config.yaml
n_layer: 11
d_model: 128
n_head: 2
n_kv_head: 2
head_dim: 64
d_mlp: 320
vocab_size: 2048
activation: "swiglu"
norm: "layernorm"
norm_place: "pre"
norm_eps: 1e-05
positions: "learned"
qk_norm: false
attn_scale: 0.125
bias: "all"
tie_embeddings: true
parallel_block: false
init: "trunc"
init_std_qkv: 0.0269
init_std_o: 0.0269
init_std_up: 0.0269
init_std_down: 0.0269
optimizer: "soap_variant"
lr: 0.00574
lr_mult_up: 1.29
beta1: 0.95
beta2: 0.95
lr_head: 0.00673
grad_clip: 1.0
warmup_steps: 200
schedule: "wsd"
decay_fraction: 0.707
decay_shape: "linear"
final_lr_fraction: 0.0
batch_tokens: [16384, 32768, 49152]
seq_len: 256
doc_mask: true
train_tokens: 148800000
steps: 4725
dataset: "wikipedia_en"
Each number is 128 + 24 x the weight over its row's rms, rounded and kept within 0 to 255. Layers, rows and columns count from 0. Numbers have three digits each. The size before them is the row's rms in percent of the matrix's.

# layer 7 attention output (transposed), 128x128, rms 0.204, rows 118-127, columns 0-63
115:092152128105092116128117122134165150144108131098139094157087133166118118135151089114140093149121142124113156122096147145146123129087167127115102072147096101098134135130143121121110103196126118
095:150127152132155158110111111111105133141067117150113143147116130120135119096196153115140137131133158129076107162143114149157128097115180113104155111137132177111112162140146119129122138123120166
111:101112101162127132083150106129078145169134162124120126099106117128133149105119156055160133087129126114118140131120143092098127134128126145119081158114155157109120109163128108145115148138141098
112:105182078084163124148116136152177101131139137120136160149126110150143164092102170116123149083127126137117107134140159109136119112141151140107128151132151165103128139128092143128168123102116138
099:149155108069110149141116139139152104095100153164100148162073156166140154123151122147170119097127070109104115139139124102143129130141071132114134147137150176155126113139134113151141125142146124
106:136127142095141104114089147123133129112126123089137119128151144089125122133127144093137163116144115110121180121139120123134132173122148159152142082115129135143128110084145102147102170122084135
103:174087131136126095142117120190137118149143121096119102099141057142063098139109132109146125105158133149109117120150131132148098094133122076121118170130139123106147137095112142086123195133136125
106:167123108142140111116095093166105122110164126145135147144139133136167118110118143146121091082161161126128146165108122131126109111113093137115152105123130092158132130131099147153087120126069140
106:145089064146152136149135147158110118155156088113092103151141096143127145168145147130139157108158157130127137065106099118122147109146130067106122090135112155153114090104132128123131135117110109
108:141132136072159172126145164156146079119095160130123151109137127149130152090164154106135128087132114112144129121109107190137174105114133134131102154128132139151150132121144168117130116134156155
# layer 7 attention value, 128x128, rms 0.217, rows 119-127, columns 0-63
102:114135141094094124124157139118133141129138103113172188132146122132090096127133155136124137157154108103104097080096145127134087130105129133108145155098140154116101147149148128139102139179143163
125:123155106120146160107106162118127148129171186113096141139081101123120171126141104127096086098114149145112075123078123116153157138151150101127148145127108115133131129150174133125111163106166138
122:111140106133115104091118126080124140107127138141139141110153115123148104131100098133135124114150084142126113141141140083141163144105088144102114114090180120135134086117113123127138115139144147
103:149103135104139149115146138108110104102106152153170150120107126131105102110108149115145101103141116110115115125134120154149150092167152114136157107131115167132153152112134108158121179143124133
116:140114117107140124142111136121104149124120134178149139120167146125084146115119129119135156148104130098144141130126108123155134132134137145156156122120143179167135138140155133113122130088122071
112:129127109165141112170127112140116127169127094109102143120100161065113139128140081125088156126176145137147094130121121115178140128097178124124119136143127128101085162114109096174106159161101114
109:139150147085178117143130161135159074165145120113141106160148122194162111129107133138101110087171135151158156106119106148157176096119106169117176126105116144156148162121117147132115167148123157
118:108149178141097109136149130140148121114148126166147126157122117076114132107128141127138146086147121136142142075151190076115141129095156143187112148166084161146114126159112118129154124088135139
118:091189120088124150124143132096127122114120128091154154089153128145125130093144146147090139096155078105098163164103150135125115126133123151143093147161158158150170142102142142105115100167168114
# layer 7 MLP gate, 320x128, rms 0.27, rows 0-64, columns 0-63
102:123161123122152104120171111142130116133113138100172116120137103119130117140102119090131129122100141144133102133140105156144115104137090116075116110181081143127133141120088133102141141124097096
105:100076151131113123149081112147117165119122142180109102116107171138101105137135085155159121153146139129126172088143167128109149108059155086136091125142122129137114145151149115134090122145103141
101:113131130165164127122096154145133123095129106147104132082162144172110163147127088145182094160124112178146115083136124115085145115154084118125100156108169097104147129110131102127107140097126160
095:132107124087141122153120125098157126098157175123138129142155147109133150112126131151094144136082144127132167140147122154101123138107145116133114094130116098147125150179143099127133162135098127
101:108131154120116087102129086123129133110150192157140132130133108119120116132124116126148122111126120139130154094116123113118116131160113088143132098131145141153135083127118136147120127143156109
098:114122141148146134108134174101130140134134114124093109134156126115142150142143127118132099112126129154119076127118153168135140091115105174119131103114130102075134142095097134124109162115123124
103:154101177146121130134141110154152129144135113172108166127156143174153122140100092123124127168130126127161154126139138106131133119123116115151114099111127124097103192156129132142088116147150091
093:113125150108127119147111106153154117112132125125101105132140109155123146186123128149141135175138114128145110129160140115148111067137110128134112079125134144131143091111130108122149101111135080
093:127107108122156086106095153128112123111134140098186127113134122102166109131154159129100139129119164104092114143166093088174094158135128092146134136109136079145111141095141140116129126124147113
103:167119133154128119118150073129097152107109134132115148110109123115115094138112105137119130162170151105133129105128142124126091115108133121136097119139116143162111103102192124167123093132142142
099:133143170164167114079102143140154132051124162130098168128160125163094117121116129098122103124095156109151145113144118146127126092177119118123097116107089148141106123115123156106138126155123105
099:131111113155127122160116159106132093126156169122159116138113110111148131132167065149156120111080099151143133144107122100124141158079154144157134097100138153150155100165127160160130141113132156
103:156096136169147130151109141143120131153118156117122105144144119079155182119187091107089111150158096123144124122093129102150100124119144134145138091147152161144146119147105105128167179129130098
099:096146143142151119136144143158135078154142150171140072153135154142136128127142155121142137090139134134104163143123098140110138170125110109142146128137133122086119157102108133147137110134155110
088:094091086122130160083114114077156133110141168126092114142123159154125132167130151126120139112117105125128131113108130092138119118106059152120155130122110132095136132140098149124131109141100098
103:145117149100122112113115137115117147111133187146158091122100101100080154130144129131131140128149110136122128122099132107105145145158088130127126105162157136076122092115101110143112107104165140
101:152142150157105112109168143147159123110179161085125129130124139115142147107146095119165135086120132091113131153123126094143126112068130138130127136113113085114135130176109135154130156124153112
107:046165126142157144147140122123123100177135114103119106123087150182064157112130153118154124104150108126148106148132109108173106081089120159144112136114103131141150143127094122145099146135114112
099:098123141135104129126173118129147151090156146121119111080137097133128129161168173105141128111135112125122123099156111152171131108148124110129118115104184158142116133176121118142078124155116135
094:158086153134104131110124135137158150094095102180172154121140176169113130187139134095149112149155156124128130128128138134128113150166096125107107144090132106154126127149135122116138132111131086
105:139162107106109108116116125135150113169129121152108184101131154139114115143137126157163086110147169142121116151175137159092131124152132127128106132137133149130083128107121148136118096119156108
097:158110146125121126108140148128118129129170099127128121114152106124137123151151143129099131156174136129141171092138140122101162145128114122147096101101103157081104132117090163152076144144140113
098:129093133098162081124152163133121082093120136161149123122164110101114143138130087147102121111120088193128139132163154122108135086181140112142105143140132157149114130126136131170126150141173138
109:083094145164148147089107124124120142111154147115151140157131161138144150108117107142143157081112157109120121101161185125112134098130111117112133124125126122105104076129080116137133081136132121
097:125152141109112143104126163139129108095121135135134108150200156158137103153100109144102124132143175139137117107146130135138132096165151153120119134135137112133075146137155140149126121062099110
100:102166129112139121116098141173159120126108114154159099107109140111152160138127095147139128134103137140137163130196139193164144082080114098115137120105104134119119112162135137125139144121099070
100:092138137114151098102114145135108097138103112112145161126114134148174101111135150104122112142120169159141122101174164078149100108135110110150094113121131132166106096172095122129135165129180123
093:116105153136129116169129115146118123126125084086097095120112083138140108163145086136157135135143141104074152116126163144131143129174086125155134108113131144153134134120120145148114179121115162
104:104148128098136127098132119135164154107147142146141147152123133139152114102077127123133113115150161151132148194153131133138103120110126113127143136168116124117097137103129059134118139109118106
108:089114181124151139112140104161137091108114104134144126122095122131114139137151098145165118083104116138122096166145096128099155111133146105151158138159095134157112085153105124161115154101147128
100:083133136181124131138135048118124103098180140094103133161163117142097118113138106132122156098146130151124129098116093146147111131146127137149122118130133171127086124126175120102172112149115120
101:123124156118116124152135137147160135115149109132110117118170130130115094174148126080154109093167161138153114077151144119177135120107116098158111119077148128191142152087097107132130152142098140
105:127079133100154105141103153170128104152107130154149116154136135115136104133098133132129127092167111134117107128089125111111142134122134076157118131122115147114100126131096138126127151129121105
088:119132144115122121134166113138132097152125086132129099121120146149128169157122107098199162103090155107088125150154102127156108126119128126129114120123133113093146115112159105093139121156078124
101:140141171122138099120132171157163132144119125138149113132149153137137169099058134096120093147096156137130130145142153147107103117108121109138139091152106079137112077119133130132135109099095136
092:137122101118165161127131140195171147116137131141174109143163104157117154086149091150123096103174146117146080153112099173130154124140154096137136111144160114111127119112120107139141161064097107
096:121124148130150158128098108126098089120084146112126111121144088161122133109138116122141140121160123123095116133177143172076105126128099150139138152126142103136159152091097121148109179123085128
093:105047138124130120113126150114133122187149163092124125074159142143171131135139108108101121137118149109142135118192118131165134147134124075122138130111135135154128122142154158118121080092098089
101:151081145116107125114137094126115113147108127124145177121132141121091102127142131134127121130191142154121125121121144148137117132119106112114141093141134110139182094133136142107109146150105105
101:141117131135137082099120120112119179123133128105142150114107171133117120121121132100109127138174128144158087136090131129119119111121189130128129124148182136113076115159126097122145146139089129
107:144095133159142130143115145078103187137162184136160138136126134111153093147182124135156089121154133160135140134164169141141134108176088121144108067104136175159127133123101159126121124104158160
100:171119148140135095077150123152145127126120147066125115125084141087134140102118121130155152132101158099116130133117102159127156110156166120083133112136146189106117138116119143135094123127143108
092:130125133119138150121113123142160116128121136105107161113100121139105135110145147090140114110122090154065084110117118087091129114125138174140168129121099095117106146113064108116092140130171111
108:126159102123127108124115130131167151153169132145131157167139108136063140123123116107117107137166120127136130132146118144116133108111097120104111091128165109092152093107106069158115176111155137
101:110153134141118125099137117129173105066136143074141099174149138115110123156105124116093166128174139100133120109127176086093133130093126118128129140126088146102167120111187164126123119087125099
093:091108163148178121159146161108105101156158133124143099124131109124128166108101110086106090098120090098131109159132165110111103121136139106139120136167103112100132119077104152122107121125171136
095:130109091159148114120119117150137120100143123094143122112183148116110150144098176111137149146087150119162133129109118099176126102103177163132092115096144113155146114112153120156147132136122109
094:130104117116177116150120191128174108132154138158160163111120121155154179119062083118160089118143149125158142135148130107108150118121101157136116106097081137140149100143161137114097159093132102
094:148099142129125160147115150093098100134133136104153125108102176115118137098072139131104106138143117186147128147156117095127126130122140113170101141120146138146107167125131111140131149138088129
106:134120143151131072140116128175159129094173154077120135104161166135097157072151129091166156117141121120144111145133138096134099128139105096156112130131121113134138119159120114070162125195118106
091:174147119159132135119152141177111137133104126106108152132098093108100126090154141110128124077125103098139079150160114129104071156167110146155073129072148144077137105122115140164122128162111144
100:116118154108104148154042139106141164106109129131109142140169167109129107143143155115094097181172141119184144074142145134112147114138140112118067076127164147113129121140118147107110093083148101
102:131106126153106132171113149167104127124131168095093142107150125130160155117126129156116115139147117098163128123121138084107154145147120158125153126171122152088120145146156129160077077133120124
109:158146122134151145144110131117136169197133154141131103084094155108144134133127109072118186091139117129151151116124097145110130138130082142125109106142085152108141125137152149131130073185103127
102:122072100119136080104136191148138104145107135076121152117151147118145110076147131113103134155149114108151133113140098107116132173119168155133112111141142107135133121120117123136145132158126084
100:166140128100188149161153133073146138128108116147118124127150115128112112148136122117122144084113113134132144116120132127066102136149121155130131095122133152122118135130133139154148124136147125
114:097143154150143115137116135149142130128155090133116158132100106119110092111149118124162184146155123127180077147168138107148151087126126133126114130130114140118183119098126125117095125118099097
099:169112127127109138115156166122120172178104121136136155094146116143127112120083171116134150113146144180174113096119148123148118154146122122162161093080131145125174136118143143077104161127133088
094:131143119094150149076112130142141110145075113110147146127104116078141154125107134114141109133152140134146093138114089101105157098167105120104168091142100129124111126142128122107103123172126091
109:133100078121119156097099124085150132078138112132145094099151100166124123163155133102123152122153140125131124079127154089148123125152111123124106156128113149127116124086108114150157130152162105
100:152062132121134170209121140139118142148175117121146133107143134117110146160148168093144159136140133102118145125098118103123136135093114159178127095138094131135140138126124140153110149139125140
099:130127146167127153100147177124121119135124104132089144148163110150137132176123159118120154104089141109123138103168122138167152146123100125140117136120181128099132146118121121141118141113140138
106:118116119147145118128134170125087114113127142150139132129155150095176152122126119127108128125156132117123123143154106148176131135124152193113151116116131133110174128152175097099115109097162139
102:124097140119128115128170122108144103116142135108091140119135154116126120141171126150097081150153132161126122140169140144101144114134165110167135128109129120146073096147098148160079117096106125
103:153123150144134149123109139117153140157130175150142075130139182104114119131150123116101147137175111149120123124140105138112113166092151182124142105104155125162133147142138129095124144111125113
# layer 7 MLP up, 320x128, rms 0.249, rows 0-64, columns 0-63
097:109128095139179102115138108149138131127114090131091067127113089118122108126149142120105148134180100113143159105156103116095134119149161091131121132122153131136121128136131129124111130160158149
108:111104125143129138109161132135164103116115145107127131120156135157138107100113101107120145138151118145174062134107138139163088169156121169128133120172178112149144147132116113139075134158099114
098:153111178100100131121142131123129153129114091104151103113115144112108131130151147109110120125117127118134146150151148094150133115074084158162123155101122115100134149152108120179112108112127151
095:152142156089117121111127116143137165141149112122126134111161034123112134105154108112141109130107176103130146145156115165089086125068122135080123125106095134121156109107113132125141104119120142
100:167156211101144094128098160158168120113091107133132142121125119141100167150087117101137111109116116142113124156092166139118129134097135164074106129143146087112146110123139084140140082123163118
101:093121121154089139108091108142144117119190191140149129118124119166093139112094126164157133137103146133157129134169119158138094136130146137083148130131128085150126145124138107152129112144118154
100:119142085146126135154098176133088124127170080140160120128125124121127104136103100106094151158102137151156112129124110137125121117152139108130127107105145150130119127118131057159084138159130125
102:149137101143093106129107098096140116119051150131148110153063124119148118102116142102148110121127158126100146153144154172084100171103134115119111085129115153164150145105129128122159131152150180
106:128108158106119094147139130176128108162196119158152123111135129111105055141162110139141094156173145134101131135084145119135133152096137112140110128124111128127154137172150102104163149148120137
107:100118119153111118130111107154096125121124136114146168122089121118202118171190122151134147143138145149149127099158121156125093127138158062142111085108087141132095133129087120127166134109096158
095:164117147177120141152146133161128117152181140142114103106108115102101159072134149141090086105172133119102145140076151124131098121116096086152129095129145125130120104135118114086167121113133140
096:152146121150143083164158096099152096152107134128109115093052114143123130118147118127167142158109148126119110120132127129150165125083109131130137134138126160121156082117113155147109141126119146
094:137141146125167159102128125129131130127057128140138137129156157112128163169130166097130145113148150161112119084154146079109134100154124152112105116136131111156121128114140152074145123099141126
105:133139151136096146161109155125091131119113111180101173099141063095101120132168129115140101153108151125095113147098123165097089142152153100130126131129103130146125110104115142190156151106125167
093:110177123101108146106135145128131139110144132108143128157136155167155124099141121132125133156159119135177142146173133092074116129119093076127088116143118094138089146103128118127168109116131125
106:114116172110081141120137119119137137112129156163144128099142109140101132118108101161129095113111077139117158197090145123139153127130114085139145144101155140113142084116132105157101176124143134
095:135097134133143125108123085118132116139156111123126060118134106126114136135109139109154161139079165142114078136101165109096133104107125095140117122097127134135116124139129148119081110116135130
102:140124119144187105101139117149135102123124116160110215134122158101156119158143115115110144143105141138135120148127123142126206131130118140111089151113119128127145125137087109043145076113118115
094:129122135170127120131128115126114126151119176115118095142102090126127136131143129102112099148098127128156134135188135160129166083101110148120170154121106119138128114133150141107139136141115208
087:138106139117109134146122144100109145106162118154163118091079145101146139114118115155137133139156094175082103141142125138106108149134094132129129087130142087158176158123138130128171174162134150
104:141098129142089160138165173108066126115101138165126124143124102130147131154121159123093116121119083127160153085109106095113119137162117094149140101110137145111151151112124110156101126098155138
102:133161151118125110117111148057146154154122151108144149116149099119083059139101125124140124157112117144126118130070121120119122107169160146132153138127177176117097145105095101122134149151096142
105:082110126123110078106155115128118085120142159158120117115118095095120099103128154169107080136136121113096114151142125164135103103124099098141118072077130133158121154104136105126124113130139130
107:096119140143094105125130129138121106097128113142130107172147070131086122064122123145121166142159094132115079135116158095152122170115100145147120126128133132134151168146112101130124149138151103
101:104122164144145087117142108157130107181092137168099119093143139147075096158118124110110092119112143125148130099120167151123112131135111097121131167121111147130131111144102148130097129107145121
098:116140125121110106139131149172139163152156126132144153112160106068128122105146154098132144124103121146115118151125128107121129143142151119174114121089080144080164139078156142075120127131139103
105:099118095175122113115126144149157088093168146132111171150091105151118147095140110145091121123119120077160074120110144144077141130139132111111169109144131134106133183133168134133121162148125122
090:126110163121131150167110095118133112137084163163152130107126138119105144107134094177124094105141106124126128157131162118132123142078162113148099121125124148102147079135151163150112132122116142
110:159124103135114118125139140137150147128108111127140133167116095141101068111114124116131112152149124145152111082080133173098172099175176137171142108149162136100167084095158108134121109099160133
103:125121107168127084140158113127135162113132171152129174148131168119053130131095163131123119127133134136103147189098145165151124113124153097142141130134139154108178134149099128128160173164090119
095:131082101107151137103085097161152099120111138093146118134106120162135159157082142125130125139080097142083119124125135143099097129181148073129110137127155170115133148140117130102164111117117124
098:093108138091140166111149132112126127141136153100115120123158163095116122104159128115164104118115124092123068161113150130128109100109108144123132151091109090125136119137139099157142128183121096
106:115116073082115139118149071123162116110144136097119078149174095169125117150108125144133166130092151118126126129119130126157138115147092151107157119141108140120132135152130099148100148142170139
105:100082099085149118125142113115095134165136143109099094097123134167099119130180130123136170110138124119149125118114098128154142150147067142124114112109121128130120120149110165130106145095081113
103:140143159142115130142155168100080108121132145126155087131121145166129142116132129092076101144132131135097137117110145143098129134134113121150166096128134139180078153135100118166118118108142115
108:088118111124112108140131118141109155143151101157127107156134184096122084129081133113146138122102103160108128109156163078103127122120113119126079122126164136136136120155150104148104167158135104
096:147130086147136147152145156154155125124149107133117132154092110147137151086137181124142149131103114154120121094124096076125136118102173131132081149094155145164092126136119109103125073088127138
101:131099170143130130137130103112109138134094109129113126137089117113131140144083101128139101078113101104115087161127131098136113101132097169133147134169151081166113114162137146131150153129171063
100:129113091132150158090108142127144135141117113105129151140170116172160149088107133104148162108112109132119136157138103142108159193130164139129116136142135146145136150153168141161144117115179122
101:086144128149091093157155160074114152111107135146146141084131173103114128102123122127129198144096081126109098127122122104120156109130126092168144117162120133157132135127127101131145127149122061
104:100149118104119098088116147126137143112161094116129106078137154125152160144128122110119110140096149107120116124128145102135159126120090108102144169086138072161146080133160124111140139140139098
091:069128126125154170158117133077120167122138142122106131116111150117140127160156103101129120094146114064194141145086137103099131099117153142111100127114125143147122112108090150116152103160141132
092:130118163125117153151117180109121153100117085110117079143103109113135145112109130120168145127144148139149162100145162135154110139149158147147141101154124156128113116116164138116164129150114138
105:145157110134158135160106111096151125140091114108111166116153150107068155106134177133169144117161132107146112165134173111087158138133151071182135147118099157138136146116146111077124125139095167
100:131141140073142135135108168149133107129126155158125162172141143104180169084127112132113132115080138123147108103089121128120135139134148147116127107106076136144177130125129116118141116127136132
092:130127142111140119137103152124141128092142118139129181137128103165161109140126113126120122129170094140156085168106146092089156112136156189105163150117113142078102133117142115088123116114121114
100:133112124116139145145086101140150135161127116135112143140160158154109135093133109120123139128115143127135108131111122122148140116164098056144161119156143131152106145081114120147142165118131107
103:132142118123151084122117092118119138154131125163111132152134108166132154096087095121095110162173106130138118124120131120102128095159139151112143147124119089102129113112123140186096145141137129
093:125125111142156096120152121127150080086124116147155142123155109091101129140122142128097179109120120136132125114134150130157114121119135130090122150130094142105100138155124155101169169069091120
102:109118130088096148116137136119146157139106072126131148130142161130119104178194155083155162149126172122117142105155138085115137098150165157137125148077114120163120083092117125133161104112134125
099:145067119127139169141117127146096125179135148103103087102131107109116087119163110152133141145152079140135112114147092177131057115127141123129092143161169133121136145106114106117129176098107120
098:148136079125176120157139106091173125149166106138138132139126147134131147170088090150152137126118118114173131161140120114105130120123129130149151155117133133125134150143133083191110113143107098
110:144135150153101137143105150148162116140134111148138135139133105145135110103121161099131083168114147130132157135128144135104106172180150156116176113118155120139117147137154107094113151101079127
109:139127141121186106148133110139099108173155188132122119141107118112110166125135129123098149119091149149120204119109134145144137111135118105140147083114072093117150094145094132108109133138110104
101:101149143127120131111091133132071097143092120124142139142146141113153118107163113121167106180152063132174121195127173116134110135162144116139119117180118107076142149106112121130137125112129127
092:153131186158097081118195171158124122147137163104109064118110146101136127105127117120124145143128080158117188115147122132104109135118118153119068172100129157135137100110129129114176151126109122
100:144091159127086141127109114125150124160171114092135123135134087127115137124160183113155110177138104160163138124120180129150074113123142148114162083116136101102118154141137113165094097120112099
108:138173077139126129094108094116096169117155136150170150148106148151117192131072124159096101102160122126107117132084123129118125162101120066126151110161151124119143135166133146102101132145126113
102:124111145119122142087124119116143123116099130111139094125115108166120092117120129133100160125166164076136110143140131094100160102094115135134180091106139137135124153111153144128047109114121108
103:161116106181120152146201101162152150137151104125136107119094134140072123096166146100126131144153155131108176141085117112108112162123136144123127122125121166124115081143088139174092156107165120
108:108120149110140144112132117159148106114171123111113149099141130147119142140131200082124112146130139190102112143161105151106099179112139086142102153143162170074121129115106105112106158127143100
099:091159150095108097114154135154153084125065130148139124079099124150137146147115113119137130119118117139147145140122148144125121143129130120098122148107161135116078132164165125173093115114139123
098:113148111137117161107131135125131073130127140093148136097128092149123123138103111158166138159110134126181165124141090221143139099129133130131093124117167126092141108125147130145135127177083139
095:080104178067128165123129151132156099129094077174124131095130130121130194088078128098103122167154119132182142120134133133147097113118114091138124178147095154136188136122103118101096158137131119
101:156147104107159165135167109144122114135134155137125132062085121118167156159106129130071097136145117146080164113113124144132105111128129101144134165149089120091155148108092147156119123128135208
# layer 7 MLP down (transposed), 320x128, rms 0.192, rows 0-64, columns 0-63
097:129107105137105161128119113110148132118118131117125130143136134085160107157137142118172050135114081099086095162151168157150103168117150151114151135120064102143168129126119097121143132144140132
102:130112125108061143117129107155072125148097088141105125142122094148135144139130163138142105119135108129109109176126149136108175105146092112123130148158169113127156115102084114135096124129119170
106:175108121097133153180148124127158160083162150141137177114076137129114125108132125125146168123134092101120131120129163165114136100154105116112150142159095122139114112155108119125104112134120098
092:116111134110081144121131147159081129138110110130124155117130124117154180134135171163120142164156097120111104134124150112115114110131087101154115156102163139131145167115112140154140124115133134
100:102134088102143094166141129126128081151160134137097131126125120145141153116117153107141151121111158089132128123149102123096116115108164136130134143158176164165152159154111172138127157163165132
095:132157155107182065123183118154138114166100111119071146131109145112099159131131126149111118145129155125130118158118126097141133128131112149100157112116104130114127136093144183142127112119086129
101:174119163146129126120121125101127115128097172092140115084123103116126106129138110116120165152110124125134151073133140105168122115134137116136139132133132099154097171146160160083126140094147094
101:122150129116143128134176143115123112116175153099151107100117120130084148067098125160148097141135152172099102082125127170130177150133174130142156169129139114135127154175104142120116109130128142
102:111164153106125118094131084095148164123123159100091097112116130097103082074125155163101105161117107178123121162153137145103127105134127149141122148150108117105166138161138147123124175132118132
106:137136133081128140098125173058098148097152124149138134131118116155151126099126148131092116134101114122147125117099146126135134152130151143070121132153132178122134081102131112122114135144111103
099:132127103100046118109121106158131137164118128096138123134169114102114128161097150126123138107097156147170120181121119109142134158159115134119120136137127116063120162130154136141177114105134140
092:151140110118107129132112177150127135141178130128128187132121114101095153181100136098144118115112123141140139128105106118131130138129139154075121115135122137124105119163126122126092125092202124
094:110152146129110166096097120152127119123124137167104155174091119130135094108109094121082112168120122143099128110135105092152115123105161131171168162154083140107134120150145129102152134124160119
104:159176118150151120145102146098163133131137129157097179103113145089154151136178151089135126097135159141156158106125088158122110123110078125104116142098134130143113127132112116144121155158122108
092:166139136148120119135134119124141147128140150126125130144132122157104159110133120114174112101135132100122138077142123137095198107113163134109157101144089179140158106132160161137133120114083106
096:147094123080105155115130165113136101107155089156107162143133117127121100140153113121107171072087116131143106134152101132104109081137103132095102112159174132099136109089103131088116166178122129
098:125141127157091096153136093122132127123129149099143167136107114084145167116085139094134112129175117118116124098135126113126114097130115152147155150170153139174083141127096116155160134143120169
105:132145127137171145169124150147150142135155096087129121123166137135164102112136148148097107140129142131121144108115144123121083113111146107121150119095128171111131140159123132103177122133149131
097:141096084124121145110120137129128160122146154097156158141133124141129149144133121118135126085102106097146092152098113147115110121088123101119128086138069110126126121115097120087146070159160124
097:127130128135141121139107115145110146161139094143105109152072128121117125107097162147136131131111136107109156140090146114122103090140134123110156125175095121099155136133121109061154120137128119
109:130120133109133097135152106100149153140127153147148173124140093126111121149165094132145142121122132133139119111110100132116131104176103142129139088120091129129133123178120096116145091153129088
104:128101147138172177139096127157097127145136132110115142160135111145112156099070141099143126106168093170112105151127164157152135131132149147039139095108164169138182109134108138127164132109124146
097:150104126110116144135111106153146135120096138100163101151149121122166103100127069118077126131110135095168106112113118168125115134124148158152149156147139102138146107131087120097115102156085160
097:145117152096144076118087140093128099126131164141107196107149125122179169170141119139155148106106122094124114133110123151127145137150128118079102131148139107136106129134109096154098168115163104
104:090113111113143166130167160120121155135158137192127114161121125157106104089153122137172098131129109125119119124154096126108135162137126080107134140181156159133130112125115140116113186128126157
106:148142089105138125137130126134110103101141123140166142143122116122092136128104146137160161105114108105138137120123121144141146128078100148124123117105173143157123104086098141111139117146140131
107:117170166124152085137116122097131143146140143123153135098165131082122136084128163128144081170125116131148198118109107168104121113102098122086123135100126125169143152130140096121096101138156130
093:090114091126157084118124093142104090155129134120126162117131162136142107163112196111116112126126125142126128134075079102140139105149147150093095110098106139109098155135156107144107101133135119
105:115132109128176093152132107133131143102126172116089124120093145122138124132148160111143161127132145139136137151101112086178151118102122117115135139186097124121099139128159150120162154155107134
109:131155127154174151120153139130129145106106114145143125087084133110153094140112124146075128119093116086123123150139123117139080150127132100123109138112132143119128126121172106134146139114153164
100:089151162153146146112141105098133150128143111123144109100159145190102157105125085108151115115113130154156109138134173086124091134127084170137132127097131116122144107139115160148152113156122102
104:097126142120116154129132126164107185123154097114096142117129162128108147137089164129144095152112157155123163106134143125141110154063109105115130134130102135149121151105155184149176150104114124
106:146125148160128095123115103142121170121102148134131108113155119132107134127113083120123115096132114125122145098139167120137168120109108169145089121138146152124133145128162138114147111142105143
088:124165087112100125118130094116135114139094109118110123147103106083105097117128129142138122136110090102125146149115123124160134119147098187167122137102120143147126143113113148119136149134167123
105:144087097115117131146164122146147175088149130140148112137097138109144181134109144113132145091155141111124139142107137137132145123109158084154155140138109143135064153142149115162140134114169118
094:149134156077131134116144147039107121137145138145126115131120128127148144126145094154112111137142183143124155147123110114152129158119137157135126107131096134109147101146102139148124130174131110
093:109156124139187135120115098128111111146115128142162147147131127166142084129176131117109127178128126117127124123123159164128141132136109157168166170147100096135143104148123115138131208163135128
101:096137113121150144122101164139167129129099145096118090115135136126117156144105121112117105118140121115084109117107145090112101136120109143110150123141147122128125136138068125138110111104119150
107:111109116120118088161114085147112114145154106131146104204140123130149127135121122153159140106090169113111150142114124119171127120149162141082126174149148123088114110053110140140126148115118163
103:107130120138134145164137074124098191118147112146079165108089099083149168129127142149145113113099134138144147143120155089161110135152117132101153134122163090124090168091138139162153139125123107
099:155146160109151115144126116176145107108145146164106105121153136143131121118098101110125148105086095144146116099112086129128143144118121169124100155140121154124117127106140157113102131155082109
096:171145105147154133132126071097090118139108118133141140139113118064072115167103155120122115104139116119121134146172138137128153133112144122116134082122139130186159109160103117133087169152099093
096:133158111165117125121086145091104140175158131128103127121117120149077133128143142138119079128129081135106133144090079165136126119135122113134153157130080150098127143130126125115143085097122162
100:121160130121167093118138076105108105115152151140137103120112158105117132171141140087127174116151152145152086115093110120152132145108111151087116097140130098076109106130115135142149138130131070
107:084115146132157140153085140117175113151067129140153097127120165110124157145119112087148144158139106119102123104131121164134106158107122133136155131128107118137112084139162124134099117160089120
094:141119106139147083174096135173127146160090110127127178136115114140087134137075145131161122117140136121142181132117140135138103115145120135166126100144173111143152152150124141155171162153121128
102:108122134129073138111118171145108119145150109119104094172144124106100132099172099118159109134137142137142112168138146113100151117114093129154162168125156139127102115167123151110153117127131181
104:095097093141116147134107159144124127199112091130150158150145151141164125117118145140090097108150146073113127116135089094082115135122118104120098117145152132160087105131105119104139110117094162
091:129124113151129137136138131134109144120115154176094162164130154156104131152159107132166172122152108067156113163119129112140149187103120147132110142106154148146149150106161131151141127135172147
100:122122113152134130117154149151115134110140116126100118159118123134118126137148112152109095145153083147142080109124126095111119119106104133102125124157158121080121145149154085112104085075112129
093:140145127099116146123123107128114147126165144129118161128133116129142143098141152186186065146113105167107114087164109128141119144154160101180106145154131142122152174180127145143119128127116131
102:132097107126103118114104151122080103158136156132111123136163152144153140161110113121138101135124103172136124078104104177136119105102104104145089091144180149112081163142170142096165121135112142
108:120074137118104118154111112134147162119151101141124130165134117114111150083099141136098133132112136130118136161103181136104132142145170186116143134138126158132145110094103114100090126156136133
106:133148082139116133127088132133152182152116099110123106117151112128130115082142123158150120121133124149133144097120135157118093113142176104120179108141150128127137102144121124190164113126105146
098:103124129105103162130089123134130134109143126119122121114086119154128116148111171129113133136110129167140126134119173154148091114144138063138153107166112123125129138135169160096160101139106138
100:105159132169136109147120117154129133115108083141122153094129095098127104119129132101152114105088145098088139150112162093146118132125110116139100106101112141173153138121136129154117124141134171
098:119122164141098153119148155153140153136077156137152147161144122114111136113099085166104105137149118127115118070145153124142118138113108093150153177124137093139083133112138138118168116143115122
108:149120117138172133115113134078161158112125166129061103139146138106123106152164188149102153130166164130138142148138167125105116142150096134116132111141169157099129131115104146132141150079123161
098:127148134161108132147152184109129128101106176114108162132141132109158130123121150091150125134105110133158099135133119147150142131103157116184122111150137113134137151143099119176137138158092137
097:077147152153161119117122142118118103073103117117101126098105182134132130112076148150129146164089127136110133104136093100149101118095106119136134147159133116129161145126183191150138145162141107
100:126134081129087121131091194116128119116115125148134100120146150167135124106112091142185119147119118146154103168116143129162121138138135121117122147115086119152134124134130094171148072171126114
103:112085122111136101137165106143128135133120141132129109166114111120126130123140175128124152157144127132122117146107130133075146101156131094137173128138156106139153140142138129109135135179095151
097:109114175161112096138144087136135091116148159144091125175118167125134105125131080114121114154142078190123123134161172162094146084085104127161128121129121159154139107143102173129130116127122107
099:122162143152114103160130132166121165088149161095130111179130092102132121112150113133133169089153100132092149121061138131138136109141105106157095082089131119110116125145121137151137159080120163
105:125116134118099072116142123132149164097115178161095104130117148101161172107123128119125130116106150139126117113114179138087117127125135163096085131121141138164129111126150120095135115135078059